Weights of a small transformer language model: vocabulary 32794.
Each number is 128 + 32 x the weight over its row's rms, rounded and kept within 0 to 255. Layers, rows and columns count from 0. Numbers have three digits each. The size before them is the row's rms in percent of the matrix's.

# up: layer 2 MLP up, 704x512, rms 0.0449, rows 63-129, columns 256-319
# down: layer 2 MLP down (transposed), 704x512, rms 0.0416, rows 63-129, columns 256-319
# gate: layer 2 MLP gate, 704x512, rms 0.0449, rows 64-129, columns 256-319
up63 095:088145186132076161096081173071135139093073128096116114066167149131126124118116138160100118083164101149112156126111169118082142098161115159125144161154089130129097107149116081078170139156106108
down63 093:120109155146061120136105115130109125073124116185091151061172153054121133128105154176141123134103121078112148150115089101085101124110111170104107155101114124182083110189088119070105117112135131
gate64 102:116147101137135087095182059139154144164115091104140119146174126172101165115154080075156161125138155146162144136177164096127132107099134179145115155143069122092126214118098169151090136153163103
up64 106:135139144124129139097091096126130180125136116166122106080102114117166131102051175136104116096180141054141163127133111070083113157103106138119139104082168075154162114132123114164149101113113142
down64 099:121090126183147124128089135140147180131162135158141120098141126132152119141093140154160113161114140148135164113066072100172182202167107073129135118118101087090157108143141108136186088067091077
gate65 104:082105122139117131119101120108124159087142116121130142107105136123110157122107137138097120143080064107130117144184187181109092103144137079135077118169093082078096161132074135180116130131132136
up65 097:132184120141144107166123072107108188157152084086118162120170133113065082099086156084141098109190146130169148132136120120107101155106109211152092115073136143058187196126139190149165193124159130
down65 101:133178101107112073093138121124125092161188097138089168081192131091123117111165107093105098147070149080208117173100146155153117148115121186124086131121085155155167144092109137151157146106108130
gate66 109:175076115130140144157122119126126133123176059169134076077144062155137132175133135115107150107101193145139129239137142123121106093141145120141150116102116094128168103058145134127110044187128074
up66 101:111077149064094146146139109142114103134174062116109154121070111148121127145152132125125155107133163161089193155117197088091145126187141088084061115161116125082126153143162112102161120183119123
down66 107:158124115081121097180123137049156194161151170151095148137154133124163056084119109127170106161137136207187108117168147114143132130132106133186154122165168128159089124125142130109159116198160124
gate67 100:102132148192122103174137138127142126063054186115154143071188142180190119088125113101071134125126129176087146116160094122176116131132167115105190104131106088147136069117136106172134126069074131
up67 092:111196148145141154140133092176122164092147125133109158156152150117142189132134121105083185140168082119116155185166151188160198144151143094106194144133133177146155089118126161107114118152085078
down67 100:172137088148106076161108118109083109145067113089173144127134136119133083111115109119128132208216201156092118158151087179153086153128130122117128145163123115148104069115159102100165092091169156
gate68 107:148112067124186105126111112100157139132177148118167117124102077078088192143100150202119143104180059079120090123145130187117171150159114142158085129108141112148180081121137200124115114160083099
up68 104:145164164169151192111104110098106077132098164149131129088107149125155126071156148177086093078139139089153164110141125161185093129131163167123072086136102215158127110074077174140153182097186154
down68 102:111157033111140116107086146148096114229084103194127155144131123109143175105136114173100157087184125081161157120173109112142105117099182125075118134156079136149179113142139184132159108098171109
gate69 105:127116170165113186155118081137138134053149196164170121184100143098149139091150132107107158137101132095070118159114171188074174157087126139118152158134132107183202128111149102142155120075151105
up69 101:117102113146059125127130105081105156169106065153108130127189163081164097135155119109149131096170126131138174110143099168145179092192071113091177137057225115071110136157114168117111108095129096
down69 098:150123170137129174166063122111095145154141096110111109138117131078155105147187166058156125115108174122125085137131118101116136175132198127151154148166180103113172096112115122134103126089131140
gate70 103:114139088110092098133192068124097168135156121156080135159151095107098130090165131104115124148082180137143131136081137138157117185159141136143078105124162122108152143072065111134162150160124113
up70 103:136116094146120126110107091182125141091089103074088110139076116122120125128116137180178124136178169140159188157126158112131193121135154154067145080180113097147133145078178142113049104132130111
down70 102:105108158097081116216133112137118176111097117132128082169138058171091128127128144107133177189120170170174148147169121152166107077142067171122076092167109106102086155168169174167158118048119153
gate71 096:137087151134145154188159135180197115094113121135076108099203139123221067138109027139118127189125135100096133138130101181130155134172104116083168144090117158094142115124128124092170052078134168
up71 088:167164088166089126121149147123051143129082098082202163142150134159085160131163159077135103141200169192158058160132155114110087099114089154135100102062115151103119157052106135115122131144126142
down71 097:166091114091130126180128105108051118100128116077157120116049087173146128130147143085130160041140138142137126068152119115151097110127170158186105123096090115154082191132141190176124228166087118
gate72 095:114158112190150097115104142154168137130191147128164177127108135116112103112137137062108115125065097085107188176062141130119165158132148160140124068104166103129122133117124085132136123176118090
up72 096:088145080116134138102144133115094142166123069134128097154168117091095074152163119131158125186160158174131178108099097101139167146130081168146161146145072048108112171095153138107133146152100113
down72 097:116138114136171193120165082158137093112122117101114060149122116160107086136131158173142116145133096197112062175138085086072094148134114098091134111088167178174126133098096119143069124131149187
gate73 102:104083132082120153129102129113045114184135115113148111082137104120084114139150169106114169146106183049085141133174159087119114144133093094172198081065073128137179114150112147136186140096101131
up73 107:124145136066144128178082137156118108117152117158166121116092109148137070166130114142166178100191089059140129122182122122149132111133110096156105156133095100058145133154120150114113115122156091
down73 106:131172081136103112133180085124152134095133119173128132137154126116132126054157060099132049159151195146084141088144162116144153151123139125142069146095127117152083178158168108077090113116178167
gate74 102:093117170170171130089077145199124150070131093169137213166094086087101061117065099184150101151125065059149163101135147155133072104121156087083098105179140157130089150097123105202099083127138125
up74 106:151126088148093062088106120155119164083092150229148141115135123144168113162142046105131088127138089101148124087186139157120104071142031097188123130160119122151112116151106139111154122124173153
down74 102:123167134144091156195089090134106129125115151173167197112154209113131129109183026143136125173155141164075145121131147081192177156147096132229219118132141104151144123147125083091152113078113066
gate75 095:116117161203073113211149093143095120161114144126133144061133155078160198073141115162104140164040085129144153144105128153075168113110107111220156108122181089166133115185140132175175159130139109
up75 097:220109136180100133179158131146103113112128119138133173144143140137132148130134146150154100120182104135114162162145132111151163093092121145133105164137129076111139069067163164132134091148091079
down75 099:136139109103177096155155122116162144138184136108052137153121105112165150151138125125080137069148153108107093118175125065120149117073176179151146093131099147134116124078137111108115120118105131
gate76 092:165123100142171146152126126149138105092111087114116085074068106072168159072130150130201064116085121131077162167160149122175075114082170204122145113135069093115158120090166139140127135201157136
up76 089:124146109086151150100150186135137089141104109140107187133190074148113139117129152147119198112119116123153091164091103074109159145107147138122114114147138054110182145169097133080197131072111156
down76 096:052162127122091077146099135132133157104126109117138137087168115151162163154118108090065144098102144120169118096099136147117122180128135191160119104074133087133150188137134171124200137051079138
gate77 094:128091112154124092113151119186108121163106148089087044147146098144115119154099169158164127162110163128108128100102123126136100114072112139135167128096148169107074214105132158062087135131071143
up77 102:108125124151099070164133161082150108096137130098095138124117112133117185165144071171101185136072111148056065121181145171120108194124106179172118142135135119176135083136108223146123157157118150
down77 100:214188110066157154081122103073080118100130091128149101128112127123099113150149153097139086113193145177183128106104138154144143145131165099145102168115126189088129123157145108098159126147154132
gate78 105:109174108154071159100167126109128101118109149128142150113135084063153189172133153132199161137159133094146110074117131155143113099187137111099114120135126063150145135107111122213135164089144128
up78 098:093141110169071179133120115171137072161084152124075168097112075081161128107120178124140096193143149144181165100087147152123096133147161169146129115110117082138085156090107087066110143133192167
down78 106:126173094171117138143096080087097114112107166161150129138126093094133151124109209178174139169179153104134099088094088129106142117120095139087147110138121149152068099124154170132101117075124143
gate79 092:072156129153135102149153132123098096162139154164197152155126125121147148125096091159149115106099138128126117109142141169118135215146139154192124108146080117126099173151088181157083194117108194
up79 098:125148112139129119091023119150124135127052120151056109146112108158154160117119104153141163157131112087097064101118078062076151081089155144166177084100193138154203163168128089086151135132165130
down79 099:133090126065145169146108125134113090106121118160080154131128046172136167119068091097111146170152072110126096139126137084127094079094202174164116131101151131178163143173104074103156091123186123
gate80 100:093072099187098097167100117139114115110111166170139089144170141086144132165130177132091112048096176100144200160162104155092179142124123109097137123105140170148174184173158066091116115185132128
up80 108:133136094142173107116102146086110109140180158150146166158171138090165167084094078093129109173096126142083051088134195132129121122116138135123052155115110138059174077193142139110116163126071115
down80 102:083156194160071164069187073142152159100077138103070118090123111142084091135116130139134102089136057114154168184140066131082134162108058120180162106117160130135148171120088156109109132144158151
gate81 092:083126117135149170115129048091187102143151163171225099164111109161116139104167118155118108127148139094150185064125124121145144128104102020166115119098126115155106131120069142119150159084134172
up81 099:150137164121132131151120112097142144173147136166081139146115151132136141164089134118174142131090161194144102135155162135171089136122084100117166067112167157096137072180174129134144147125113145
down81 095:148169132133104158140124139112109089070151100143164088101114159120119126123157109106121139091182072093108136166080129146076144080127143147140145110081174182175139119105113183144111131164095107
gate82 103:187126106201176182107180081123104150089089111127121167096095095160133153152130163082129094152146122096089164192134160165159175149146142194108100136153144080155158066114077066171181115152161172
up82 097:171162101134108225156132177177106099123109121124065216130172148176173119164055042126190078085171136167134144164145111085125109100124169057153158102131073120139138163155187119080152163092176180
down82 099:169167107108040150139124174103122088150133155136100110169173141072118165149095100165184146097129101155201175131145095106076106136126108083114134144169060085122138114157133139150134189118132174
gate83 085:083158104143185097166118148096126184076140116074139164126155117159178139125153107142133062193129148096141056135121110074094147169103176083123102111091198108202148168102111057169108143120107112
up83 096:172120179102094124091136112134159141080133084170143162094128145096085144131184147150124120142079133170183119128171134088129172153104130114132124164060126087133067099126074070197127095153112109
down83 099:118119159167123120101114168160100182102177093120083177121101119116179189117126082147136093138115095103172123091192113113131153205115148137127096106073127094163148121151101140180114112128083095
gate84 101:126098154168091099113160135169154152127150076123148132132087105129123153176116134178163179089092167124063143127140151047114117147109124136168170156172112103149110151117155201126070154174162138
up84 100:135125119216100115152130172110159088130115155127094127103141156082144138064129169132117151068132162136092150100157178137111156087061122101097119117082077123118078162160153202179176141103130118
down84 101:133157074106132201150123188164157149136170164185173111149201107160105096125132114102079099144138090121158123120118135164170076116175115141123096138101165099138141102130106100077148088147125109
gate85 096:154147125177064117195161169112083096119137096123126188153115130080101128128154129178118099155149070096153106181091109134161078097094161124113126101154176123076101165100169080133117122116165097
up85 102:118141120149136148177126159096087150144168160097126067112100120065083157091110140145142106122153082159193125126118156134155095113113160148159113112142096149150096132127158094160111097144129031
down85 103:153119120172097106101122128122093120156144137126130138106129149110149159133093125140112089129137135112183107135146173190166117133086161152151076134130095143101093088127184087168145143102125059
gate86 098:110114139068104113136118159132121139082157188125157129100146127072110158121166171127112061185126117192213168149142127088184145148139116201148142126194115088176108164162127126129091138130119114
up86 095:128112154127123142104073122182145091153052180121117096189068159147201118164191099090152091180146117144165077122157109213100171137150163135156140116114182095129132159114165142137141061113169150
down86 099:176137121089194127092112150126139134138190126120104162114099143127146101153158062098121139137156108166155107094115193156127127112107148072185147132091127138189140139139125103109157152202140128
gate87 097:091098120106200124105144086104147136100111123136093153115105127150118087175087123123152062163126168127133143140136124143102133058101100079180142106200102178081146114168078107068152159124124116
up87 093:126059109179150128096158145140181177093070164152138167105156119171148122147108100184150112099146124113128109112117121118195171089105147099088122138092130123090131141154120130141169174077070176
down87 096:159149121174145119153082132103110083135077142139161102132151140138132124142096113179184235067220077143083113140137134101069164106139083161121084151064172103095142079177150124107180150126134136
gate88 094:098174128121114115128104098139110115192124103120112111087104130131097130099049141142089184180163087129149120134106097137219067078126094104091104150154118154133150113110182077147094113089139162
up88 097:110149113073080182077089142168098185119136109181146145194091158089183087149084145101105147084108109118179170189131158149103091098149128057136134101127129099104060141104118121131148136155160114
down88 097:094108152072089160108116144176124133127095124178115056162128155142166083118067130103149178136136089107115112118148166142116154124169088092148126113128074122108133069104122143147151119149148129
gate89 098:092125129126135171058155110168179098086145056093156056143097116074072132116140157152053127112162136109144191132073115115095124111125143171157127148125139128105138118076102089124093123093160139
up89 105:113106106111060129149066100150168066102103147111071102149127144145110134108092166080167107149069146111098102103111122145158113179107139069161115077145200151172109147139129111139107109152073091
down89 099:072127189106085131131138162085142117152166121133127079090106115143074148181117133112203139131054141121175119162135119150124119147073123124107165132123153086189129149188137075085125163165120141
gate90 103:117145100127135044144099137085172069184101091074154149099105133156131075067119112091139115107167160104158083116175149154140161110116137137132123088151082097105154164150015112145118132149188156
up90 095:134096155158106120160151109125168133110091104109124062155116094218177143140095137145154169081129089122115116067151052047117079119100155151102154077098092116148145124115127112118125163089118123
down90 104:060100160087093093156074139081155083143138006109119121110163199101118135142173079147155066159112169072118118099085146126164108080100109127131107132128102124083148135148126078192106197117172107
gate91 103:113189146102105110110118147153129103143126146164122064170097079115185171105134120123130065140125184144055114147121172145123120162148119139080147134150122116137091124141112131158111146180117127
up91 097:122104092097085183175136093169152177159131156114129123072189154139113142135170197117131122134136161099174141085092121110134097107101117122112121098163089174207169165115129107101089159076103120
down91 098:064152142115149096129101166117137106128130146148099111130147137188132164106148138162126148100136154124128098166148121165102098081173144117125102146139135083106074131105187164170142164180140077
gate92 100:165158152105102108133110051060119090109105085197125108141177103141110117157153164088120173145092099114140109078142156152154130113165153094147133160153182094129132138158143106141162111163112112
up92 091:143133112096139121076123103104129167116120135079099173165210104119051125090182159144103198151135174132089144074136129117151113172174137160176163113155148152115111170161119167130117123094153134
down92 101:166126164215123146155139089091076085121130112101120142174139118207153124098143210115142140126141118127116105100089112176127109102133150124145118131120115142077104097151183155110117153093136119
gate93 098:113077131142086061096123138179094099140150155145163062126114116174177143112132121100107138114109109130061123116114066106179076087103163112149170097095131102117093112135121125100133128127109116
up93 103:101111183143113101111161161124096145162097172153152154142143106127089088089108170176189070083113106145171076131145114073114151070148048125116145165076199151120126093164159163113141143085172134
down93 103:207194103090171223101137136085137116087141155163115128111110065095103132165175078144097089123161137167164130134140170117125058147169107118095122155132134072159163120116108113166183134133168161
gate94 095:111113100155033127143167125096103180129097088080106138144122100095167153118175153117186121124158162162123154142074080121129169107165129143125173146127134129138124114137114084147061083139079124
up94 097:195156076188124164207104124098090145124101122151149103095129159139095121065143134098093136125145110182130087112100157060170088131158084098153138116145104076131162105144113168147103119144115144
down94 101:146100173186107145106129123150165167180179125141157084099156098124099107118134117169153058115131133118088145083151130088134101123130157101128120180148104135188128074098113158135100152064112109
gate95 100:161113140177116169118123117190085117108169147145130143122167164139157105128140098160137129068079179210131143056145100090133110082088165104155125137104161097116157100105122159120163112143157141
up95 096:143092167106167145099125112082117117168146158079172108173168159107121089090094080116146096154204131103124123149153096176094078163139088099147104126200191166108127113109139109119125093103095146
down95 099:130137158153120114086144144109159110138144196092143094126083127150165201107084111143084109184120117116145152091101175147168133155138154085118070101175115103170117179103145097108218107072182074
gate96 102:143177106201112130103122114152098124101138152195139118092148161109094116147136135129127173082118112149131173166114143129202172143106110140101162101115127136152163143150109196104169132140173143
up96 111:075100123145113156116077142135116118113091128106117142098152121104149129153163094194093155132168130107176147106139131125169153128139136102113111130148119169141124102122167141127112110126135093
down96 105:201133158096129115094109123144100112116186117112135133139175172102092113054137174129170176128152131146151107112139122117099166151102127113104063165135212171135120125114179110113071187104152117
gate97 095:100113082135135168094151152138190138168174126096149145077179124154118150119184138163095137169143113053140145127146155072152109182138163133122087080167137129201085084107120097170148064085187085
up97 088:064121191079124159081122117115157153068135121186158060113074113132147082116117176126151098162129173171103124083116126162098103165122114163163140096087123125110081180156132135168087085192079098
down97 098:120095243138071129165146161156160154107124079191143136139090062197155099129123175105179101130104195150111169099111124095066095093117110116166103131118133136183148193151155132113107115112118085
gate98 097:125116113123132163111147110175120098135110107145112110126104106174146154090165101155252137129102154122155114158083084093147133067103131100125087148125120113140119178176163224097096157124083163
up98 100:105112081134157131181156101143141150136108161145082164100135108159099167168158140139078114135190180126093143107130137104094116129117206113118161147145173052118124157139112093120089094107110142
down98 099:128138133135109076046125200117153147045115128081106118104096119138124111094143119114099140131101139077140137145066134118200179106167129124135099101155127113099092104108117149105152110147130100
gate99 092:140142095119132171118100158096174151096116150074135054178101105107108140082114148145126127060112090081105165136128082149161117120189162106102199111182052165105072155148071152191119162140147112
up99 101:113097124152152161163169104126153117179123146112182131152142141116153148132176109095119124140079165147156124143136139150140112167060097140106132108073179135093075090186130132190143140166128175
down99 096:138172112158155134103133086164093137140162125072166107126162128136181138124122131131074153107138134208168102125062100148106167112149060141117151115142141141091142185157119135137101140113136151
gate100 097:124164108072171177155087091121096061131163042101155125182155087102117161152109159153077180116157092107111136165083099112179071163116084161148122173245145103192147041136155156100097113116150093
up100 103:143080170174129072067173142142186107145095115126074196081163108166107131148099146094135171078109112176101094152131151149123154094210094127121144140062120150113099165130133093104130124117121120
down100 102:105115124161113110100164138092148159200132107149127136133134101081126144116110109139164114088138120065081147146162104147138167142131171117175153091120139081151144203142100132106118127152113093
gate101 099:193148133132118120115155185162122098140100154143092115094107145094116158104106076137131150084175142178093149080158160160174145104164128111183152145167101068196153186166134140133154178105142158
up101 099:082168100072132123128121138124116107112174110145127170125153108171146103158123089170167117124094166123107150181075133092124163139091161058073095123122113105095158153167138108124201147199142121
down101 100:127212066112056121142177142132106080134149144102109146107170111158108105161142160144074171184137219156146103141101087100064133083124152169159101088108115173145109119133143143111142178087123145
gate102 102:155130148104174139124188143136133157158131140146145174109128089145127139116148080153145119139147098133096174173148095139142118135128128140083136111183050094088175124114077119098167088130110085
up102 101:192127154176102171137118145099063106132098124092073130063085068129200095080137128145147087140158108231149118082122077153150185187101114139132171148170089121142128083178104150164114095136094128
down102 098:197077095082139122129134155157100190039113124147107087089178167135153088124101113115143138127144122151099083141147110095106132098150169063134102155121126141133145191146078109136154172151132159
gate103 095:076110128144090110056157118154138160099115129097116145141104154136100169144138142096130108154120102126115104119208140134112104105151186149066180127098125096133119143120135123107093139117129091
up103 097:125103121174114117135182178125164129145106061105130183085167146104109142104172166094136077122106147138085097124136168099083188116114159110076115119127118150147113085087120124082122169146119073
down103 100:118133119119119148171105191107154083180130146095099145120180132131143174096159166169158091129129100143069071097129092111131170124142204162119171106089168123125125089102079156140092151142113148
gate104 097:096136146154078133129172140170150094145154100094068143089120107146099120129065123134128135118191134138145126102111100127140136060136121092094111158088120154087164124064150194129151110150117144
up104 095:145114064159127091141124105132139175152077065113170166112149163155143123108099130122054131133136161106132140157150141150148128101108137038124165132118148140159130178159084195153118128191170112
down104 094:093143148176174068051120104163069195167073136132133127157122157137110135130140170110165189106147139100089131167148138093146061152100095147121066143136135074114170142109119075062184115162174143
gate105 106:207162060140172174108123155145079125046156134155129162107140104065099100058134125148178098063107048126152088127156161189128133132125146145156134153085157134109153021101131124088133125112129116
up105 107:140130221114116166155131113167114129140167104084172121143146061150146068147209094119163147139124111086079113105125171117169164096137171112144144093140157112118122112139089064099114103121136084
down105 105:132091195148135150149114126177075170150180075125156122147160091123165116104110112123128148142145139140129170108143109176147085094163165112117153127056137172093134108132154103139098131161206094
gate106 100:075129101196150064075207101122136145134137172163135092140140135206155162127134089147210111171148107129131185114128084103126135168161163099101129151143123122110072139136122180134138214181132152
up106 100:055125148056101082122205139142145092131133148158112122076130162153098106146146123122129103139117154124094140098130169177166137170130130108124091103107121110147087133136138182123130101112161173
down106 103:151148127122099104151157095141085142109124186154043135120168160062113148176146138133119075126050158066195162097119129088153165111089159131151078126174204115097132145098090109150124107145096141
gate107 103:199137087131141194119093109117133150140125109154111123127107061095118196137136156163111121120097085132127142148200094214055110131107115111154160120145120080119186085083119169113130131121179088
up107 113:082148105141113118115067142059147134110178089168115124130068124192104148093118173129163142163095181055121159139174123080124146120076115123165136105057158181136119111119147168060110198149170128
down107 101:082146194101136143121140101078218139144150110109146153101138079171130102132163128073130044109084154101172163126165135094139120139055167118091095099105155152130178137137106171075108172111124122
gate108 098:151140172115156160113139153109113125153083142140183179141112149071119143095091118174135123150089166167210124174095084081172159120122093178124083156113210140135138148111087139122124086123173156
up108 098:183111115168148090133095103151122190106148093166070083149124093183085082140124160096143174125124145109128126110119161152122145157072164121179134128159135122158159122135081158104099101126158096
down108 102:148129047125110116176124090180122123088133131101063128092150062183092108117127159058112144174163106120087164161145129146116156162125158056104182109122086149144099106159124111115179107135108115
gate109 092:137108089112116135133124116159174105168121166126142143086141115081043231113112161120131139155159124107107101136190133114171117149140160155111065169146122163122149130160126185116156194147179143
up109 097:189148155107133048100132126118166071096076120162156073135224135093111159147096154180166090141144191138088091197117107106150130079141156174149121105132126143131172123100148091045154147118107097
down109 096:083062182196138172144160154124125084082109120082144178145172103077123184138128112181130092101112146116124153118131115133123108145115194103073183132101108145166152112112138146106126102147117140
gate110 098:111156080076166130111125122176144112125209120150125091102107136087176092158111131168165164113187154154172106144120171099127162177093184131190142144066136071119162112133124117171127150164094135
up110 097:117140131163108084109121133154151131087121136122101098146116142080171102094059087110068126114089137143116127106160113155113121113166136124145108105155092149167159132098120120140124093143159136
down110 099:073143162151129118141142116134127136119109160114092143112116094147144163134139098184134148117100135150091160110154092098113152093168144107079089173182155142147097116124109068119124130160149129
gate111 099:131099077165134092051148123223093110114082092137062159215127123141117081125166121197125081129140144126084131166075074113118100102150146188143120068150146142105085207093130133095118139134059102
up111 111:174165148157054133089082107142151136128124141090155155058127104128187127119092125146149117158154124088125152084138164122126082154125121119089071143051092127128131132178174104164134177099139134
down111 109:105144100127146123144152137076096130188095116177155150174167155122191105141205165093085128073118125144134094138161100123083183088107100143164174104184099073179087169167079128092153122117121076
gate112 092:125052162075131108171149141151105118154149120142131154113096150106115106136144098063137156139126128171103178131133155142191147122137155051151126165128100097106116176148155156162104112100136150
up112 087:178133110126121165066094140138106133158180112097193118111141103090074120169156128179122125136155170160202180109121138132131091137098071150136111115154204133158078161091140092120099112155181129
down112 092:171135150108081133102060138173126163124086066122169152137137124130105121146131138162133074124134150102184109094105110090083153136149088121156130126144170114148141115111151151171111158127131125
gate113 099:133185125139115165104088163095148123146039177123110148077128097114154165114154104045153138154095149203108071138126172148125131152171116124161164120086124105074175132081137098152199139109102113
up113 100:119093080058156170115085120092117159152104129156115123086085113129121057131056074148173095115159108143137075171138182133089133143117070148219079200109145131059186129083139128118105117125146098
down113 101:164161076127143094134068158123154114142122103116141163147155136095122158119172209133117181131094129150125086103115127084112170083120130128133151170122128073113170106079167077159155093100111118
gate114 116:198109149120119109150095156181105115125176148161111113144145148134062109077137107135101093154123162159103194132102071056163093134085154142091178093158070105142179136092094111087140175141120074
up114 112:114113162154101153101149133154130100109149115147149141091156087148111132097153183176088123129144126143167172135061110085091120092131124092137173083184118111108090176128094150050182121103183122
down114 110:150180160140085215133102134136055139116120171174151136062158131124098088123089164138179104124098165167121158115089109178091107135129131113129107112135083094120100089087091158141126112120187210
gate115 102:097149191111172128128121126098102107095104124140086082080157124160159138170115102132109140162140150099150105133100152115089102133099135096143153161212086082163124115160106063203077116138129108
up115 099:172125144153110176140124141186144166089164166125140150102154186160082102137138151111198124137105108154170182153131115136132126083097112159093162165108097102188092067141128099118130133131122148
down115 095:101113191133089160095105150105138128101123120127136164081142145144140078132174172115171092122138141109124147124134097125151174112084176135146166152172138070130162152097082142141115126181122148
gate116 101:118063131141169167138129130156136161146121127106129143140114148169095124144115179131160147147146147091092092163148097121127169137095139062128091158141136120162118182186130113108136152120075095
up116 106:135088092167137145135106124147096156112111129172162132124160145108122082125133165134101094125082163186065128077107121138129114139187131174057150076156134128143143152065146149080095151113132076
down116 102:166178133177130068167098169173067092152120084151106060080224163127097183136129140099095128084174131181114124087116140141180103114150088171178107152188151115128158118109146152110099138183076106
gate117 096:169204116156146106139127121134119143096135132087169170189107106137151141114137156167131145134136194151121102124138114090066153157140118114124147054120158097148159154122129134128173102113106148
up117 098:121145139170080145139144117126114094160110173103135096155180153119094177152094092171164129144094128119184076093218179165117126133125093112139141127129157091145150061134076158096125088138062168
down117 098:131169107133155107121164176131163078130115166146167123109124161097119107092212077058157081085121097175158139167128104073127170117142076144121127173109157200108169098136131161151089130115120109
gate118 086:071157129107129079158128098106089171132124059120085085118096140132168145169101099123129153187139069058145165149162126172197052124203090128164127151103142153124137080115129115151104123147127113
up118 099:132121144103156156112171108176165163123189165123121080100136154123137130119082148078159129119148147062049157096106132096100108147113084122124128114124121154174102151140097116146163147107154165
down118 100:108122136134167127105171099119128177112122076094146062076125112146128166151149170125159127145132148160121161117130106086113092175151103125097157133157130158125088149137107089192193170149156102
gate119 100:164130154173115139163067125077129112187125125137160120062167093104188061100061141122092135122106139147135135155089121124181179136111098164169137171083096116135126091110132146158159111125104122
up119 100:110134127195114138109141170192154121126104106166143133126095117095101099064129147152109100135080078192127055143121091109162163086176151167129155120072135118136129132113050121147053129128055098
down119 100:128096077135094099131127169186194159168149138154116142211144123127083192123161127149047108132156086114133155114081090093157114142107150122096140128152081114137104148075181132108145143169104100
gate120 100:113144232110107080111099126141113077107094131178098137121149140146142091159086060193129146109174103076135125110136150089088122125117134077120130118194070095134128133147118089151112127122104147
up120 098:119118064111146176206100074102168138138116073110157106186161091085105051093108173124080125129088121128140088089135135097136163177157032126121141174144179152055112083159170133212159123110147127
down120 098:072159095136116150107183168026077102103095134157092144135119180106129122070148073159080107160170131086162118100124111093172153109127049083110104140097082100103095124117118105100107133137108143
gate121 096:187126166133119136116187095084181092160168168103159084114115169096119139144138185149134112110142121138179141149155089172091093121135133168123074071161130088146112083139127163116157123162143168
up121 095:100164158179158105103110138158111150121059155135118145140159107121131141090146179084130134157146159071167083157126116043052170146168087142151062149122112121130141121117100113126094161137135187
down121 097:132138133110144135113125084103130125091165147110128128126076169065156149132116123165150137162108181162146138101183145149131168109185178189114093084149126133137119149128127117094164147192096160
gate122 096:147168115167096143127118108169165159054161124107093140109089144142173100152079126131160104121107115139167090164112131138109142183142175167126140145104084109117186075133145149148107106121114147
up122 104:081077125146080132136174120110135120116087134060111070127115133151144169070098163167083115077119138114152163124145112077113124156096111090151114095112128134133143112114087130111161131143096159
down122 097:072091170082157156126080129133140125156109157132118076130141141136117186033102146085152084124089098127147131096135141101075125119121122115145105097128121097136180089117161132206096168117067124
gate123 101:108177135138147180083171123111139074101183161107116118142114101062152094189166172163142133087171178152104127146113134114098079164180144158134073092117123136125075133112159058170044147138071153
up123 105:106138150141187147105114073100106111132087121094170133139128114149149162150072139166137134127090149121184078143139038122109136117163134178094128097067149120135136145156129159112120146147161131
down123 099:102108072141108119111124177077179072175100183097111114125136115134120165147153189156123128113078126087126100140120088102137140164076204169138188115080121104134122152130146125091084118145124134
gate124 100:168115147175113145157142079129166100127109068104164149041156122113177166165148134112168088092102123149126124108122105162134096139152204117139119185135156125110107120118132113151145172112109151
up124 105:178119156104126141123101098160077086102115105162134183116082111110099104113116091118135073169144089128143118140108158104091142111121111075148086208145107125151117108082100086106118215144152133
down124 101:136099192134132105094118099117144185130129111173134115131115137125135081116083127124097187099164144120013120119129167114108162115115089079133110052133146161089129123114157038169117181135184146
gate125 100:108117141158099123127117113139155128163105173104063106082098105067110167093129085079068154150115168150097169148074140140092168154227144143141147106137089183159131119103131166145126083106090113
up125 098:116096154176124110185084122105095177094188155181189185095146138084136174151089194092112215095127063114088117102112115134133181092104077106150138128113121148093209153188109148151214147171102099
down125 102:092103165149120092190141120115095139101087133106195161123178158127191131113128175135143144116056102120150067102138138161091169087131158182116077141219142165117180097181110154178164142152073085
gate126 090:116141106151105118131125124100139162084131091150092086193067097152099178153085149194125153110108134077154123053180147114122102204129116140125143148106104107124139130147086102158095144158122186
up126 110:082136154118097117170111134082127193112113107072094180065107120103193125120159122063114090142171105131184126232092185116168133128126143143130098130164125143197134166148093115147133117113132154
down126 100:073141154172082141114099181197157147101141126106131121111079116068172160132136099135187090090083169071140159151170185088109142198088146120136130098177118165146141174105063148152125112137085092
gate127 101:135126154166092152139211091127138163115102065096122054135096116126135165111149139144154145150104125094077109110146105145185101126145110080141087105153142139095156102128158121121093109133111085
up127 095:126100130137084132158163142148143128160104176137150032085180164166103114182095083072203108116119073181125130092183182105083239117175073175149099110101121109130150126083174128120150174124133065
down127 096:153132146128096127105165149144125099113108170206134141145145081132137039123078141110180140153174090144124110133171111089114186117138132194150114080056152149165087105096149096115148175101146187
gate128 092:101118162131089148179139167118146109088100117091133097170100111118123140117080222160172093177187141128157144110114222095097076212146095113123133114197025139146159142158143160140103111084151071
up128 094:169089152155206112135127202223102115104121104125167068121058090133134157115116192134081094096159088079178223096056136092112139124143094123138122098162147058108105074116109103139094116096134139
down128 096:147123164196163103125088151136168145124065096118150097154110104113086160121102192162142136095185075099113176138124113070152102054116110082155133109149091105097120130099071147092065130138084171
gate129 095:163124132141138089148137146093187111117182127136135077131174111194122175165105144145115096077121114054156140138152135146144090130157183164105165071159127127142150078136078103161092125132122149
up129 097:106100164130068093165170157115159119113114156140139108114142169106161114107118133156142168108126109146133142103108143132089152141104101077069182158130127114143126104093103128154084121113079157
down129 097:126139146109158085155114164124187124076180155118101120120135159155179163074099163138088138114173161158130070153165158129115085156121163110108135131146162090081121069116076134135171140172120169